From a checkpoint of a small transformer trained on Wikipedia.
Architecture: RMSNorm before each block, rotary positions, no biases in attention or MLP, untied embeddings, attention and MLP in parallel.
Training: a variant of Muon for these matrices, 122M tokens, 3727 steps.
Each number is 128 + 24 x the weight over its row's rms, rounded and kept within 0 to 255. Layers, rows and columns count from 0. Numbers have three digits each. The size before them is the row's rms in percent of the matrix's.

# layer 2 MLP down (transposed), 576x224, rms 0.0504, rows 563-575, columns 168-223
095:115142146131141063081140132123126139104107104155134117164118151148121159097083130138157143162061108131140142111153126141082129031089124103128119126157118143086143144138
095:127109151165174135149116106135109086123104128121127079129102147072144128116135119125159120104088141119077103162129144123127131152160160086065104111133113157154097137114
101:109134140104158111129124206140125127139099120142106138189154165110169136081132082091120137167128107119134163112112103135153121097153145124125110086135148127151144120081
095:123125097126129111154167159173165110126084116141091137129141121113121151178101117104137161132153155131134133124144157116157132147161154161116181141139129153152129120107
092:171141162170128145148120147128170137144126167101066148116078119160132121177176136097132133138174105152088097160126137138132165144099139103089110131151085149118116121122
096:148161101103174121135064116104129109147126128114136139126089095113129144143144087140135142097121105156175121170108153123150117119163130153124130098085157174125118132161
094:165180157117155158102122154124090144145121150085121108109143132129134116146149155132066108142131130143072105103128097126108098148126149145104178109115166166140106114152
099:132121126131137106116119135143147134154105155159101136089117145142082154119109138108118147054138100073112119149156138117148110095148170183164093160131139105113160154144
103:152156122107159114131148116081132135096073116171092142092116120144139106148100117157173153124172106145115105170105142129098105146139108128129130136126118145137145084118
100:153148128115113179118158155150169138150115124150121154089097126086142169137154126123142085108090140125114146127136134140143119151121125110129108111099115158156150140131
093:127107130102151124139127118133073139097150146086107148149128112125128110133133089150123096159114098111179068103144130144110106137161156133167138124150100138141128128120
102:127173137145152108132164130103090107084090151153149078111125120125053156146139121160100101134117173125131129128132076139153112131105084097122141079152127123124153099083
097:154120152140105103113130128077142161125126127102107116125128158116083131126136101100148145123146149175135174118100086089081121080133182144167142151155146112125130139138
# layer 2 MLP gate, 576x224, rms 0.0504, rows 564-575, columns 168-223
100:133154148134153151148129149156139170116115135156135188158143161124133119174171121136143154158131110131170146121141129090099101127148082138136114151096131117111170143158
102:110118121123119152152138126143133117132164122136148101175149114146074115075104146113143141152145113105133104150116129080131127099130161093142100125098109102112121118146
098:127111115077124129168080093147165153130135107115148106136189092133152113127129126143086109122169127173105121139131135113126138141103122115109102120072119130222088178121
091:124101107122157168107106089147124098109164086143145107167145155085090146112138129110126107122097131138154109104146089150152101143170129135156137173092130083128146140123
102:111164111113088136183140094152093131167165130096149127155072094074127129149158177137131118129123121104076147173214157143077134145134127105102130134083137173117074132132
093:086129090127090120117107147089154090109130113113140125101122114126132117121131101102130103118140119074114141091156135165123163146140111107131148169145117144162180105124
101:114092113094142113139107115137112132121136141118154141116135131127139115141130129120111143137170149160156146084136117110129135129110102129207128111107116141115126094137
094:088118162147133178095122143148129077125083122081126073131135123109132155127136110147113105115155192152131090119152138153121111099117105163105130164133166115131119136155
096:187142080116130128098155096111138147106114100118146159098154145094064117153114114135132128133132128158082128155140152102140125151150115112137101146142087124119119144131
095:172061110130141119122128127129105124116108105112161156119092141119116131129110155106124101142108125161159135113156105081124131111132109125174113172112097173144139123127
108:164116154089099106199100109150117095147163157133151103144125147115112144149110131162101133111141156139101142162158151157110111107093172128117138125137099143129147125116
095:091135160112129159087129084120136161125137126109147110161120144116095138146115120145115122110114112144121136122146105154162084137089131097124119116125122127150155107148
# layer 2 MLP up, 576x224, rms 0.0505, rows 564-575, columns 168-223
101:116116124110154178115107140156133116155165118115124197152139174145113102101077104118146112154131145149130111103112111111110129126074156148094133133108134090114141126156
107:141137168067121127083105166116141099123095153159094122127137129141120103117137116163139127119116097112123091166125097147132133117090125136148102133101109112095152114132
098:133155107109100131157137133136120139134173121155115167102123137106148105136137158149124140168140133119099143127152102124126161116112097161139106154114109097156105149128
098:117178103136100124100158068113092148109107148116113143143125153132146106143115153149136151162113133141121120161133099171138157102104114139120124154099119113170078121105
099:163134174104174116130149144160157135153096163087122165097141114153121154113112097148135125092161117111112100146112110112129093106165112131161119155160118140111088101112
098:125124133107148105099089150135138114112187144156124125124126153124139106114088127101101131128156104134137110126137156126087105170107128125085127139128127107126155123151
102:106120160122125134171140096149157147180142142124165138168122113184134127142150124096138082134149142059121108070122120117152140112139118161165161108095124112137181113161
096:147113136126095093111139106087101129119115136140164137142118117144119151089119148104149143138107123134126134129123154123126106122139146121098129061108116110161128140118
097:090111101108104148079110117105145121097119106152127101110161149174116108112126162124192106108125120166107175127110109127093099097095159149118091149142091125119135124173
094:135133130073132100130141134140059182110161124107110158152116137164141113124128143166142105126151146093152102132138136104063135135118137150162080118143115147138089107131
104:156144145155163146165142132159100078149184097127167128100143090106137104077127115153139100133144131128111139116169167163138159108129124131114121115095206106075129149084
104:115103120113151080125118127129134140112122186108146142152104148133144110133103139107161099137124103129130111140118137129127162115129118130168158148145105126128107139169